config.toml
n_layer = 10
d_model = 128
n_head = 3
n_kv_head = 3
head_dim = 32
d_mlp = 320
vocab_size = 5457
activation = "geglu"
norm = "rmsnorm"
norm_place = "peri"
norm_eps = 1e-05
positions = "rope"
rope_base = 10000.0
rope_fraction = 1.0
qk_norm = false
attn_scale = 0.177
bias = "none"
tie_embeddings = true
parallel_block = false
extras = ["capped logits"]
init = "uniform"
init_std_qkv = 0.0365
init_std_o = 0.00942
init_std_up = 0.0365
init_std_down = 0.00516
init_out_by_depth = true
optimizer = "adamw"
lr = 0.00236
lr_mult_up = 0.725
beta1 = 0.9
beta2 = 0.99
lr_head = 0.00666
warmup_steps = 350
schedule = "wsd"
decay_fraction = 0.843
decay_shape = "linear"
final_lr_fraction = 0.0
batch_tokens = 8192
seq_len = 256
doc_mask = true
train_tokens = 93570000
steps = 11423
dataset = "wikipedia_en"
Each number is 128 + 32 x the weight over its row's rms, rounded and kept within 0 to 255. Layers, rows and columns count from 0. Numbers have three digits each. The size before them is the row's rms in percent of the matrix's.

# layer 4 MLP down (transposed), 320x128, rms 0.114, rows 47-83, columns 0-127
095:161154148157144117084123121058138129155104143161091119164094181156133163143141121104166152149158168133101139103153143102107165116117117144104093150137117116141191096179091103112164099152175163127149208158176104195098109101142153102207153154077115143050153163158117155138144141103080131162127189143127127197113090165195092107095187124198172155130109101123134132122164133128159157096133
107:077104156119141134169109130107113050095095076173109095172123116106183166169136076193120163135065108091095116164157230084188115134148138134121118111117118137119144148118135092130159152104077146153091116144108131111075122186106155092116155116143130145144075156095105146119124162105109135133174061089076108149126135135112133116093124113086143154192070109183114149129210152116168117157139
100:148139085160059061113121073147108089146119122093135105094124102099113168092131161235132115097151092134181147128139098061117133139102115124083141056063114053121108104174100125080064099113197136117128052117144131127100139127157120110081109167140055119170113124110127122144116131106177087131139114169097119102146157143137170126132098127083164169096114145158108162158132150149152127123089
099:108113124120123148102118091069067140179113135132115132151107138131147136057063117131107162115134143139151130166155128159137115157111146131164133136139121127208156093109099125154229097141102126138139126073123188097117117086118101206123154144144227122136082113176153165133118098095095055119142183131090088145093075127155142176125133198149084137146112089151083118188104126121113141126170
093:118145149161135158074086153217131081142125160111059098092120128193128163148224150104137125168141079141098110096123162157145156186141138105150128144119126120114133121111129111109041129169174131122124187142137043123134176123131133132130102124093110166115103142127157112149088174132161138152124122154115169167073113124120081119163134093120090120105150167160094183131070133135175083136206
096:132092140161075131136050054108157143158118132199146087129131128086086166169140168100157139052108146163089119121083137152160138086132093076147118114106126128141144142115096151184123184145118171110072112106156153122135138155140191155166128208145117107186127139161155085147104076095148140127135139118099088144093128091147128138117144168114139205081177128150147148128078077184099116115089
100:126097145159075113173091104140083086108168109109099114091106154094092075109149092122108123134134113178140141113146102158124143060162132142113076148199126145140152059092137105149142159112099161124108081119132044118133087148204132121115130061145086150103117120123105123125099148199113143084135133119121199126065088120145126088114080059075132120123088208148100127113152154152177130153144
105:218191124097087138108123097151117096100158075130138133143123118175089124173121133188113134143108127152137118127112108143185085111121091049149131100099105111039156149161170141104059126181160152134157115137101080170086190131185127178083119139138129121162140120127077115163071143104102083140147087122143114112069095125112138119110084135128144132128144133148129147090134132128227089176124
091:070121075110051028129175143066104102090117171159155130094170072114107114145120129136156071070157138138120072122131105170137099079146122164118161116140055140092142135112145088124108167121133122133072123148099113139125116166129104144132108129149100053121146144131180135091137150109161144079154055151175167145167185113108136090119152111112146133118104137089124170080068147134139116147182
091:159091174117155076165113103171163188115130116051082106154126107128116180103129130154111114111174166074116113069159126118170134112137120076134108151066138094094133141146098199134089136154143135064113147099161102157039110124234181098100115112170041156135147149115113130119148172149130149131151073119095098126121092135121157152121111103125088136100126153150126125122097115170097118135178
095:172108080141143156156082141130070115139132149068113099076163113124112223105177117167133096123191127151170170141114128185140114125160120115143130089137218072095148110102162105177162114126118139136100123129128085089093111143085118175134168159117141191142139121157164160145094157086137076102131100123118131143147119142152165102191141151129144105188089073128131103140161077057130175150088
098:124132171173156150123165140077144097164169161128140145123076139120176154203160090169127153092128195118132148133173137133131070099085108133138074112165146156114142173113108142100127149180138121108141159087192135175106208143133108130157143108123175109158135083115161108159092135145112148093101101075095092172117115085181148106083194103140138123198068178105129125170134170119130143063145
099:116167173167063129128146154105200118132130054193103108072177173201124060143101127134095122179115124095142138142169152142141121162134068157144101155137118129143107100081111117152160102087154145146115105133164127122145091138134063136166147150104093140147118156158134132145065086090100095166123207159102146174094120112135117108121155161074110128106100146103186143059146096198104144135140
101:144142172127108126178081091094098147121127161132147100075149142116166120148106068134127081121128140110206115133137154195211152122111198130107161115136101117184113108075131176168121140148084089183052116055073147126116146060129110100093174135094145122144158155216118130117142190123101136101136131134058111133120098108123123072110111141094129125141113125116155147125093097129136163084098
102:152142062197118126155104128105146148130115157118117112104109153111109174148081075114158147115054157134095079136104093134136165116125159059118116151135141171157177157100050154168122166175101120128107159126135028107126136088125113114088107124129153148193074157158109172114102115090080122180133124157126198156149146102127206149110095125101099100132092160138151106115147069142170084104140
092:063082151056084120136066130112087178073124112183157113130121178128165151115141072094120107130095145110101139174130184102140115151168141111093133130135147132102078099218120135135149170096128107131091133122172105162121120125139141091110155075143165109124130128103139156220121185124123123094113116120140092154103079157106091189126128126140162164109173031129177142123108133111074160167145
103:187114178133113131145179179110102125156131162098108187110109160136124080083149089144112109151114107149151145119069154134176106123162056097097065089184117190108133134145124135095122162135082125092166124097139096129165174118092099168145098069178077096186166159114117124161149097119176087111112094144131115122136069158137063111117114122139118180120126146081168116169036125133136095129158
097:115133148113176090163077142127123148142157106143143139114132165102110167154093112131102105072197209175194159159129215146155115155138071100099092145093155159096134142100119125127138119113146141159164143167155058135182126130185108105148104108153109185145151193122109120114066131138152132091183104135097059148154171142167110136122115149128061086145162139194133127156131182161134100141104
100:122164093122092137120094160117096128121084106116125069144126105109108195154115148127058097086108163107159119146060135146121136118155122125121117082151087142162110094123109089179115187200129170156167160128147124161175157102119132136154037122118108140203157109175135072060119180127164094124062186110127159162115121201170098144130093116117162097103169106114128149172149147142119162119145
094:163160110150143120064118152220148125128083153132130087151096136083207162133155129113139155068127131135099147147121101129148167139143115095076136117067140161116226129142132123186125139111167134094080101074079190168127123115103133169132091147069140157128119135074115085127156137091123178111121136115142089177161104125141131093194167090138112087164051158108099095129109128091159143130131
103:128156099123107141147135146068155125145156149137040078145144060093191163225091154148100156174128108140089126124115146110176116181135099143169061119105137148180120126156137166165143125064132160133103147134173160113075056126145133140141109188109126164113153159060167120126104114131132069120148100108187130109145112147130140107130086146103162085136072100141152096115151152149150110063110
107:098136057166106169147137120101135025163140147096167128108117175100152095131127120122152157143122065093111102152099119147156124073144107144128181078154146135126127080155167137096162091125083124123133138118149212114088118138154157097143123150092147171139117109154098155114138197121144216144117059172169176153122058129162100186166156118104122076110124139130138060132088130118094144134149
093:118110111159107109111089119151218150182099157151125162206129129112137149155148132085137144051069147182134088141103131135187120099180146092144117114118097187104099104164123111126087149157097139192115178145126101163093094134165184119138141097153155154150173121090177129160120173129086152127126108115096117153135081111087135113055165124138128163132165135098185119148105167055155188146118
095:073122118120109131136204170097135141154149052164145111103134190096121060164120094160096150057118134051132067132135136083130141111180118140178103153147108100205131119164108169160177140127119099125130169080154193125130126157162122075137106112117165117148213119130072094138151157165093138116183138117135170108121122090183138139089134146128124123131109131101170092121081175162127151129124
107:153167120133117090179094142144166125073157087111122111173098141111091164197136184134087096140141165149113128135136099112134159081092120105118094174134138125079109080138174110103086127089186166111110100126139136174145135220123144074155118129181104146099108099133146131138136115151111117169205121084107127144193193117155130165137149125117135181090108123078143132045125159110110135085046
106:137190141197106145102116143114165148125166106119140162091099145070067111130088137155133074146209117085118144133102122142074116141096130099125154107146153101120164174094129122100181099135120102134088115133170183063086119145119177186169091137133151105094146079132124059146098121199115159139119086110096154182110178124151172091118064175090123126164104160131135110104116112118054106096148
099:127097095144120143172097090107155127126104112121160201122133187184171122144127118171129142133061118159115198075133097118146111145150161161119116111138155131128108095142120078138144160164166113184160087113089137150180089151132121093142109156078085160139082115107119090091131162111087126143127191117086106138209203149083084165149170132128112107162091120103135097169143111069127192139056
100:088131050141163148148174161128119143123126093095137118113059083148134129107106121123204129114107142120161153130168097064129110141172111124138143085112134155143125128116184100112199158099125079107143103134134159101144079141064100152138089134088144112132101175110181163122162134078133147180111127184090171204183154172159089117151149117218150161139123099116082136174080103129140086157113
103:128141119145130173071089109136147132149137123216129168148164084132051201127121119181145174128129119168118081176087160107110156099128052175124106102122164124145171122124107065122158110128133160094108134130124124071147131138124151143122090155094095235136148145124077162162084135121124130153100167152155143132144127120217145114115099146194056136138096158100116113087135114142141147095163
108:142114118137114130138137129104144165095172148122185172075185127141125079083197158087130073128049120165132152123088133166193121150153057129134176126148159134167159139136150132140150168121094067103154084098178147155132137144084154112185167103183149039166128102137095101090153096114114132109082125132056087120082111096132151102076107124168151140087106136129139130138132128183125094105150
104:179148074095139142156164092195112103112119101110083109160137092148097090147097139061125072160202123142175093151108075217118052128106122111075162111130099149085118113126140086121162123114067056160169141108189172158124122118116158183149151143097138103132151110143087120142129102128137119156112125101177078068110161077091055110131129177140120102123141136118136156120119130098128144108119
110:107161113168187163139166104120105141130148138126190143120147149141187102105135125167093060101140160142113161121093140168048140148105069181052166134144134112150147138167123111088175138103160098149153145083117182159134166159160085162164165159103108166154106101129104135205137140064149140167053156142125161148092128092138107128142115151137093119107124119084138186126145131142053067117156
096:153162162151129151118215173164102068161126127103109125124123041050074119110118192068095121140150175118082093116095107112175137106134125149124166104116110102129142138143096120107135101106202193048165152060164131132132119133113158156168103081145160108140121101128120114119169129108117148145083127120102165138127127119147095119127138056113165160060137120172109111106184124134156154081161
095:156140137152123169189080089135164115201144117163152127194143121105123118164089174146084106144146135122086169153116111147192140136091180202113133082166141160102132128103120112154108133156106141103148059126121142188163169144148094131115076138128164163098115110124103193166178129110149152191109153130181152056144143128097104107125134090119150173118086180133134168064141086136121067174133
098:118106149137146152141141169168161107105118068145138188123133167126103138121134090160116054139145130128116108146119146118131105157208127213084101164113142139124117071201197148110151135144108114152155057117176064085091129083134078146114107117126097145124151161137103071144125235108177071158174116124132081106170123118171106131102108116114158109110123134178163159159147150172137138131111
111:120097121098124142113101068124083103158129139128180113054118121136123099139086093153143134106153177163108179104111115134132175135153126119098145103101081107192145156129110092119121091122120148142094115123120124092255195111140096111162119139086169156098125113138131111133072151102130095161132201141133118185149143126166142180222088133118145112145120126078174158119084078140140102052133
102:175105112110162144181136142138080204127092151146133189124131138134115109135133092139145076161183105175184115114147136123170091142110151122050086171139163127162126095140117146127080112137146108124183100134172141127087169130152075058139151063126098144144069118153106137125067124094093140066155147065177101095104138102138118130111110113143097160093102142100139184122179146087201086154147
# layer 4 MLP gate, 320x128, rms 0.086, rows 48-83, columns 0-127
103:165152164142155163166126130129148160180213128148130162106122109196098156142109149133090092107182085142146152120093115118074206157147099163110146103142107119133086124104131120077089130109176153155156156153105093091126078133151128118155151125190112136096115106137111090159154143158207110066122120137147160128167113186156171108211168142089114117159178114144173125098045123130098088103136
103:116090141091153200120160150104169134155161060107043150154133120119138162147145139154115129163098104116118140135116147174094067179152100173128112138110116132152083097116112147057127168164153222109121175184118162156181101150119156134148163066123133098145130088120130177093193145107133125112131152112177183104148091128108113132100152146156077133131068126114148192085176146074141140124144
104:123104115149133111113168102117087093182113151131128185079068129074178202183126136188153150144181073180156137142140132135136103150092162127124217176082170094156119109121115093133122099121145138167153097077191132136135114143141170125136150115169115113096126126146097151104088117111132115076120147144102143168124087127146141045060112144117074142114089087161125122183197125117107149169132
095:091184113110128100093120129152132083133159123092139188109143160155100208144161102155170119147105080135109111137141175092124142154134114172123145123168125104104129166207126146121153089109175093125166122077146082107126155101130178162122154187074129165115154174123119098173145165139197108100115128161161090101114127182159086119144143065130123152170136127146118073171191197066144068135122
096:071116194178100157153157096148154146137094145135130151106104112139085140107141169149081116129168142083199112170138100135120115111140103174138114154146155166131132163170093149119129141112124126089192131171130132140139102183127151148128066131137169159077116098125136133098063122141134167120170155140177088092133110177137105117145103143146183174108122123166240126071149140108037083080169
098:116097161154136230158081135182054151168116168174074127146121127068136152112110103142134106090145082137118109099096156111075145130183145156136110096176135134160101128152107112136147174132131091073159171132090142160073146147127128166121128135148124182116105073137154136094154179165112140136111151091142078163108175114106167089149144141131136160146149095197213109136108146133059163090150
105:125149060176112168137126116081115148108152163186140149107088099106122182113162151098098149081067043091149185164123111105074182135144126177138140166097132069160069126100093148070106119095153092190145130080161083135139113148107169108181124154109095173144127156139179140134155114163139061104125169139158104126161153140130158117175178145109125153154080153115143107151109115164155155097097
094:120130149108169169136108168063122160110074161144118090119112097153124178110152135157120111157160157082103139137065126204149139181108118097113076166153171144148103124103115157134154105108081128143166114131134054108136163088094144162119172130093144157121174107129103121089114124077171112173106149070063126169136072159044120168112173159159137154208166133131148166117087147164100124101141
100:115150185110091121126149137153119113100093132167106092156117160139151111127108105172140087163088135128154135116192155145107145128154114111143198114122096173126113154120148133160092098106139117191143092109183142160109156133136124081129138098097097112133108126130073216104086113221180115109191141152173127136085122136096163121154115205214129158135146115106109118173074115213157080128160
098:119109101118126159137103094073140174178153162126128213124105148147128121158116080108164112157086126120152132146108122134150133099056137145112173139097119133146164097110121113148124099132145173143120015152162111148120115146123156116132139132177150084169079136128140210090180134132115155134193136102197142137150127168183077187074098166127158090114175155134154170148121129180181104124069
098:114161141148168141094113156162175112077149105111169140126198131102121099188185120088137190171132104112112086119110137137124196161104081119154089103170192132179114174087122114127119091117092147100128101114157139085130172122134200114141114139109112106130144186113064140121175119164163080137079164120157159124109125114107211100106087093169160183138151089179140102078102144152118131176130
099:112142132178088082126143137121172135118069099188085180120140137132144172185127162161165115182080120158126184045127108144102105156119072115104115142147121126133166130116129109153122094066158113098125135138152136139116090140167145126064175097145120177084135170136143134072081119077103147154146169193182115121154075131210103102114156179104148151143063105153130143078151077132131144134097
107:077157137170154115085164158120101145141135112136159172097136093122116177164074131122135148158141154138105147090121122126068193092091152195149143135140140100070139148122090131104065163127194188170139120122147092148105148162149079083132159075098154101128090126089099100081152162123126094110197104145122122127155199144126177104162156098137131173115182068114094095118088166076148132063119
099:183127119093130106106156142176132151146154080186128096167096136071132087141167158111154105190199101116076211063150196131112098165131107147141113123139143127135094098148130111157114070091134135147147147152143137107149107134142128180132123082129118098089171090136156137171112118189145117074111127131172094104110143160083060074156191128155158162123175090134124151124112155115100207089139
095:143152091098118198081095122183169140059084152186066144092147140081097112123099099164120179124048136180147157165128105160090114163165135095137149104155134158098166118095117164112137154129118126145170121119149147147145174063116141116153164131077151170115126133089124130095069160113123112112111168135113236117128214136144139163100113162134162155111098110125088155147137187092129123122132
102:147118113094141116085096079164193130149084121105154147135154135131155139156061158150136174098118112057133113120084128118147192162109091106102111119078125156116102153125060080161075123144132128135103114093101096106137080099161142074114149151121174100120108101130155129128117132128114180067065146188119113158080136155111210096086156140091157099125152150100121129076124159121162078084037
095:090135145155146120114136125143163186108118142137158119120122131089146132169130142167079107140143167139146148088099160191130103082119149155108116144077116111167070133084118161122097121088075142111023154158092099103158082139153137124164165150200091152129083167131129164119156105088128084085119149148147129156139152154133060205094057139091163144125186114086115196138094188108142144104116
095:131161106076114141108096164155095183138103119129079117117107118096112138124151132131085135113186182098122144168112133116114219148195091163087147141193139165123165150142101131127124226052167111161143133055113168166149144108171147150183078099163175153168127110130069092103130169138139130159100162168102109086106151154174108103096111161113103126159186115128116154138151153147120133111164
093:119128099125103105136133131126143154179112148103154134104073147151062129151078129141163079128203088164157149118158076173091123146164119125143176108154169105103070187106147073127113107102169169106156101108145104154178089036141107154128122131121106188103125169094150154147143100173142122140167101074130120103151229134133154155114151162154144103107169069157126159169092129146191118143146
105:115114097120133126072106185150141176117075200103111138131130126124170122135137135159122149145148128174113148106115090130092127164126151149132128145125107133150073140117117094050173133083138184155141109134128104123198138135076158168154136125055112190068110072071094178099127125116094122052185161076071153148109139125104124133186084173113133127134134197178156162081171134118161141138116
099:086138181130163118155114107174114173161113156121103135128092157134166147204108052168076111176164118152062167056133088172122148087127137084149124119100144141130125113150132157132136192134148144127168171148089108128096162152163117118149082160126138201121142131148092141111133155132162126138142152160221130138126097155103183087143176070163120144092147061119181092143068170131132139131111
096:196112103110132138127188125117132147168107114150151128096090125127143150136084094108099152062151161147116139093159135126107089123057142110136171145195111091166119117097093124175202111069099114143159147134152070142164130129112086180068123117117129154136181132133090084160124098125085134116068136123173081099083136160184113103184176166131187071148142108051162125150139099166126157137156
100:153108146146104122146063123106144131136086136150128124121090087169148159087192197152112143166146058141134099161121081128133148131141163081136112126152114102176110161151109200163122108163083089150077110140079081128144122116118188168134099163154159085051136156104109111116096094131124169090163136100162115100141106145162152186092107125065162168133129194037149121138158065133137108135119
099:088090117130114106146121140120085178137130129141127202103145093100152177158095107166126223069219069133174136132149109154129096163114136147152157113084114140124123122114106105109080117139050148174139161120128060146129144099129141108138177105134113108112103236084110111086132125149146090108079154173149136095117083115106112101098101097190094111161161103126113119156152148083135133096172
099:104140123094081130082085134184105147111114103150073095132182057079103169131144141119122127116126070080141153069150123127077184127108113083163124189098159123104182177154080094217116148132140126085078171106141092146122140136099152097155148168090101146080165067113126149154164126193122073155182160125117103121146152129128133070132158110124119173112145139117167137146157167097121139077131
096:127149114175133107124114115098097119167174164080117137096112105106092121142106133165093137133147099152180108096166115098095170095059119178094170055081120101112112119143121119131089093092093122106171159164167112116108150143158143133114097131161160116074095113104129163129132122129038116131144147152133167102100178139185180113095152112090151115100140115047067091166127129207146062058118
102:149102132159127077116110136121135143178075083119139205141080121165181086160131115124131041161139186126099076120158132087081133169083101098094149148194200092149131161089119116123158131130121150164151137091133072172172101149122120099156111144103104189135119144126147159149099139084097170062155156156147111103137126091118140151120155081092139161110071157104151100056178134116147142161093
103:109131117140158123106157112101136178140140144190152145143145126165084139118111180150087133134144200131163127133135179190156105147144156112084109147138122144176072182129108074093110139126080122101145170120155174108159181080159231074128125133151085125040089152120072129125116133151151151122088155128101177132148109203125136154106140160117125188124113159132143152039141121121122078109129
105:086150172125177197177069141120098161153087163101134151190154131121090118142187129117115148163140138133156114132121144160174127190099136095096176105105103126163101129100108095134067187148123126108100144151114143077130138149034117138135121135107115158101135139060137133135188104181094119126139143094170122099196092152118120135120171136123190096114101160108165172038113141124070099156099
104:157124113169136099112155119167112148161126168167065123157130084216110133111140144147148143179169085129100096124153109120028116111138166067115119121104102090158125086102107124077153193101126130077057158109180097137166134101119136117107114096167135110116053148084150110178130212125113173114114112118101129163118095076147116137150140165154148125110101048153134134107177097147092137142147
113:156150106145193141091132123154148189189071151179130103180108119077141146207130138135140115084120058174170069151140070119132134137117163165168164098119109170128117138152098182155131100134123141110108076215115144157151111129079138141167142188129140163098176129098155133132090152154132100121149212128136155133117125153134141117118122132060102116098123151113115164106102187209107132104121
096:120129101038159125106122152112107133099166135145070137140114135184203108150232085176128103132123114198102150147173187153133128177099108089165116124123123094132098162133105121135091135154125084164159072158120093097128114168137108120078149145136136117110118100120090155124090094131212093097162119091191132112158113182135151095107125136102096183158082144079156129102126179157140147156100
101:059154148106123159112133121153091127118105219144090110137122094093167138150121053141155204111157117114162141148196085120124171144155129123136109154140141169103079150156075133155124136189154112139155183135169171127139139108120196142100050116100170205121153070085088136152121138124111135118180137122126138113171096111109080165220095130135135126162112130099096145112109157152095107129098
101:144169105148168142128048178090104183099131150137104166107165123085126124106060126113165113072142116169090101112197112180075133106172153159178104088162127145127118082128117127111101121055101114093147121125099107212108152170174126182083127122118154145117095160116139131126133160131082088132116117092186115103120111105138054145153096127139094172152162081111094143170068134162152161106104
103:110104137133144102131113180130117154143176115147132162108189056106101161142117124148120094144186121099105168127191124153120166151125114143108077122170180123131075063076084147099091150172142171165177177093129111078083123154171182115154118128059144119126117089079137128159124158205128119073185161125113122120127135071128145134124103145071126141087150094154131169139131189095158116064103
098:095139163099159148125134177136072153130181112065074122139087109111176129095123115133109121110125121121146121123158121093120165143142145095113133114137141156170147146195055074091173130183145112152116065150165060160124094123154106095109087171186113131155172087100126121073119162177106148129155172208160100165096127114138146132195160101089135155168179135134157139099069060137127100108130
# layer 4 MLP up, 320x128, rms 0.0865, rows 48-83, columns 0-127
102:146127218094147167144144175141124120129141131153091083194126102091160132119139098160127106082122184090087176090117110100130152146130083120163156090138160164110161080143120048129144127080134137122195124079098121166105183114078081199110105091108153184143063080148128139137141171104133136110101108113064141128107115113095141116157125090132213139163157138101171108124111160129135092097156
102:101154179114109145182078120177140106123112117115128105171063178195109117127161141141085145131130134132145188133174094032133149178173048085152158102181138181126140158177123127130145124120136109150109134068122116091155046084103104105160122096116133126156181103102152148147166125167065162134147129151155189085129187183104114107137120117115127137122153139102102141128141136179114076105147
096:162102083167127150201146064157107157059111144129140132149125123090173128180117156121119166094090125094174068147069143149123109090080143095089119163169142113094125141141114127185124182078125167147092110145148101087200093107129150156158173163158168103101124125105139133077146063120136158077121137130132153170066111093134134132092181160087133108165108125097200138104130128155096157176156
092:134123136111131120111124092080117107137128121156091098142144133056164121141079141176128123140163160180152142169159155046175136135178123141127153120124090097143112107141092117130153142114074150087192062127143151161088114204148192106114117133168116126127200118124117098111176099071148152134119168070163117070175183124104175127126150143146168149169094104137175162082201102129088152109097
092:174156149154139160140145079097105164169185158114156108121064090107073174119076101051123132113150152164169145124124090197114133106176131163161056131154098154144131101167111110128127121215090143156162086169138163078105113170146162101125131129091128145113094098125105083208167085142200108159090100132119153127119150104104115161120171129139091130092160080105142126111144142124173131171144
100:167197067185109114122108113110168136119132111115120067088134224088113074183083098102085147134132122152154165144073090122113118128157179108088159175141109068142145131157116158121148159094158162080143132176117158114119206079133108124080181176145092107109109149166127159136149121121095150151132103082162136131101116066104090161099163144137120210147102126109163104110130149177103117131134
111:167139097121133108090139034111093128071142115103145096140115064107159154078132124167129131104149137156169154128044140148173148119137136163149101159088142131152112159137172116127100150184176158217142122113088169121100175095140122153144106163157095157142150126165174139157146139143061088152152133135095129095139118128136138159086211120172108152148156198115157129141123123096188111148047
092:103149140069140196129150071143095151102160141195139104106105135061156159136088126134185170078107146148150091129090167078105130067092140124105112122171160125121127088139118114133149143179131123156135068190123131082137179174131164183149106168148188177126151123118090152124155113138135144144172146155127219180110127177130177095121146158149095153141086084180139154103111137120158139176099
089:096175166161078145113157094065127131146124061156116086136137165105157149087116090100167128103125105114084137086149114116160148152147096143101177088189101167146104111130147079167096132133068106133123089143147169137110171152163125145138084088120159088127064095114142069157147113135157127185055155112141156051163122133097111105134134200137143123097102118082099115149095075211118158145151
095:143166093113138108124144133134144160143148121164177138104125119157101145100107089083140045106063131142070125114163152146101164144151103152081135130175091188096109088131102105130080163118198142112151124188089133143131145065147072067124168074131096088142109146094183139126110110148093097170111087123152104103151153151150064098131124114115117127050125102068127133112092208088127072124110
096:108132165143053116109152110134132096115094169163089165151139053154126160178170107106092133153125188165157134131200097136114101108158063132137149164067113078112148151172126135161127153174079130136107119174101141155092116172158131148129165156130063165146131124157120089181087128129134056137122136110170138089105159138107196180100133090151112159100206105089133102149065128114103162140131
096:138110149168188078140156138165114177167159163077185127134127085124133097080124124147161140139093155100125085157172085164080096124076116128122076110188072063149129100154098099127140189134136120169124077099127196142080079089081221154106129157139096166147111164112126165118121135090132118138139110103197112052117108137147106093134083096094152123124153106107155156134133153114092147117149
101:056129071107133094104185119194150126131159109116139137139114139148113133128104148103167173136147112145038108154116073110085072148090065107187094187118175130115191143183143121121105116104192183086177171142150150114108148146082161104136116141145133104109132162091071133135130076127153136122151100121139130140118150080136154187160197089179129151106073119109148105122145157114151123107184
103:121179119119152105146158176120093152152093113131091138148153132120063076099156112086162120081123160200111147142091125087135032139156175205140136113123042113097115169130145140112118138153097157104155102161125087164118196152155101109166111035061145138150142098110096109104148131130135109159141139140100109087155142127124135085101113119116096159118078159091175163160121133140081093116193
095:146102110138106094084077132131158161132135096121152157134144109078075103151171161131104143118131122177107146147097133178073099148098160126173129134141107101118179100106164160072075167097088156105162215182112130147113168073070096141157143129106050128113079152178160207046139115146156119155125155076068103135165144131120173089104107143125111167182148135166113113147123140118137146124151
100:128128096092138073081102091139144127137126068113160169122092193159201127160106119152153155132127197112174083149133153131078104133103110109141118162111137148106044161126145113169122127172131124129090118135095171110162103094179064057121117168107147155142131075126176218143085113105142119115123129164114096159134044158144150134094150141075154101121137102155090125069151181161106129122131
098:147141073116183146091153142146140180119055126127149090119126156105134160096083155161144140045169107083046156116126119159118169181145062115080072129157080148139164170118134137112166118101099118088098118130125126092182099111138156060080098156115079187139074106099126155094192111115185146151109144116103128147160117120128089193130102095095132156188120133119133168119103142128159135118153
097:093150151175126183076147159163114152151102172205152176107091132188165125066104115099171067074131138107154119121138123140099172157133138139088104174113156142071140118111158123163168093116137132117085101138084110119136057162102157145162146135167078098094124137132127130111142111170107110147091156105132139175106052043118093112172183117156080120148212108111152093142134131149139122168124
094:101110118142183099184170104088091037106170187120102131193110162140078109163111063171133089158115131127159092078100136092089118114158176136126134102125141105143106133108135169068115147157106183145156133144115119108142160126118094076099155125157142108105142111163133138094124130152141095153176157153105109161118150153119081117135187092201099171071200085114195108098151105102116121089101
103:117135170151084114135153158134135122150158088136116127169137129112139166118146165123124141174150085102062083163139092094153137104129112171143110157092217090120053188165097188144090113100119109141076144182085185147183096124116104153112113100153159158178133143156067136119092135138159100191127185149133147109192139143116074153101143124083133149061107143139119073149129074108121112183116
109:123138133068093129177086104083164154156133137111164155120085150121149099138165057167123144129137154130083130081093141155128125082167102136148131092151195132124115122109131189116190159145091100123150133122088142073094200159149135115177124189083203134158153120078118166157100114181122155095097110177124137122135043174084148117185114086117135152115137100077162082162105165148143153127140
093:148174192103116097118079117091086104153117194151110104169118148138094151184062140104122113146118114172174094108140136113106179126185144151195128119100105077108108046117095076112126046123106085149156122056126095147123131161122075124096136129126138111137155072139154109147123089119149152162188151143116113155076118205143124172154168102119121114109204130115152085124141133151138122100166
092:091157143143147064126107114112121120135132080140106106162148137145078154122128143089180071153121185111142117180166129129084090140118111183137113079128135136072072151147159125115092128064115220159139098130160055168151168126085162127154061136095132084127106136079134098174108094157190107074154122151154187091098115129131137166087085151152137193102118128138189108135139093122096136144157
104:168125113116125152117136165109127135115163078107071107118077101138075124105113136127132063151138125153182158090108161122143109161140144128109123153146090107124135118147120104084101091142118126123142125142119112189099176135078077093130091144142116152087080160161130140149137157081123087143186054121097053044171156149171115099177173141077116185056159155127075152095068095100167166103149
106:093127092140066077098119139151174115089108129107154169095110172127093141120141165083101123118053146135141116168110111103108103158088103083164163156116134165119105079174148137143151108115096127101068122096131084119100138134065153216195131115107109109107218131129090060209137100153135124148107123142110163139060165122146109102131107129187093090168131138090158086159141143109153094149106
098:130076094109132113107160165159118132102112143156132105147107099118089192099164143100182051143078085076176094179134135090103193142122162141131171140127116106128161126123149091108063126137099117157178095134145158102134100110142079123132127181120107060087142100170144132133079112119175112123190129146078139134065148115125138066103134161164127161063150108140078196118140175085134103070106
098:142106131197080080162102127156119166114081131101094143147114088148083136107127112155115165168152140102060150123114118074218105171108049138131150104178098141117124144170136099190141074109138094152134142146143111091089114143095133107086151158157191194074127085152121070173175119142158132119070103138164138088172122132162109129092109102098149135134147118153092094191172164145110129134095
107:120100110185216126116140069134081136116184161130146063166123132118137133143143142144139162084133141141120153111113129119053139104111106116168132154154134061163140156134105154110130217126086110148093093092146157111109150149124070145165181123133154137161130093160155071094095104158153069208128092097132133100100129061167159056106118106059120093105139128128151107165115140181122156143113
108:082139136132092129135099116078104130083142075123156089147117105160137146161132141119130106134106122143155089117138109132195130085125198162167234089150106107167153084137133111136070200183091151110104064139116120103132146128077134126116135112130095124125109161092187179141153054185112096097110140093135121166082076156148098078108131099120111128072184137115089125140133140113056113180128
103:137152078141104165124157085132117141163085137118159153150164164123125117153153148090111124148115123081113108103129123142098143128147128183122163176135133075102137119091107105187043104049174149103115162093117149117107143129177076163065102073159117140166072165190169121150103137201172146086138146086140140135129147138087129132113145063132130141154120176143056150143106144082167074110059
113:102117106184086101098124147143122140168162092117144106125121112178101125098191092138098132166128123157076077120098149159098122054087119131125111102159167063132128096171162119126151126136140111117155138086146103132092138131098102109185092130085156077173069178115088158130142108102159125163102096165107128123107101045127060176098129201158134166130113052112111127087172189168122079120137
094:138135127165110095160113115104091090065078170126187160137164189090130106141143118193151201141107112185122155100096103132101072188125103127146139135099115106106093157103130114116056071166119163154142118106139163116118190148098098154097083095083089104174098198207136140117153150102125063139084117107107081116140133107127135115095139142127133118154131157102111087207097100087147139133145
097:141178180136098163089135124121124123140145129159138162103055106197126152102071170196104090138146068124120154124056156143118146077135107106144118141081162085148121113075118121140146127199165128115106182120110152114096119097154089128135131127153113079130137149175189114115099166071139157159126070185153135167156101099189171120122117036150117154117083144132165160126171151153118160166149
097:098080125132058112134115098150125221114090175091128097073128144182141111152137182095126193132099094162157116202121125099150104110077121105130132079137139100127104145073115158176104110131136151128159173073082082170085127157077076086085149112168111171110077140181114181119070130168140086115144133140085153138084194131113124135119160118113150122153159125103117131141089174144116116102149
109:175111106124135120122078162158099136171090129179193121100115137152121129135118122036147100127079128115092160156115134121077152227123138097133132123165087107129155089141127163127136175097097138114097169156096070121131119099164094087150156085105117168098175103103142158090147165133133101177098096117159057166124154125183120090110136090166068089201145120144146117135169082095087105092161
106:116116057155126146151060094160111136134093143128167138100152137144106166179144086183118106125059079100119123118066114140133116130140096073074114129081124124140163136079134174182094203144077056135095119116086107102115099104165136073157102122146162132115186065161140154172097079122128129159110138066164116091143147138051126098132148148140123130124090141078139155089182110124092128145148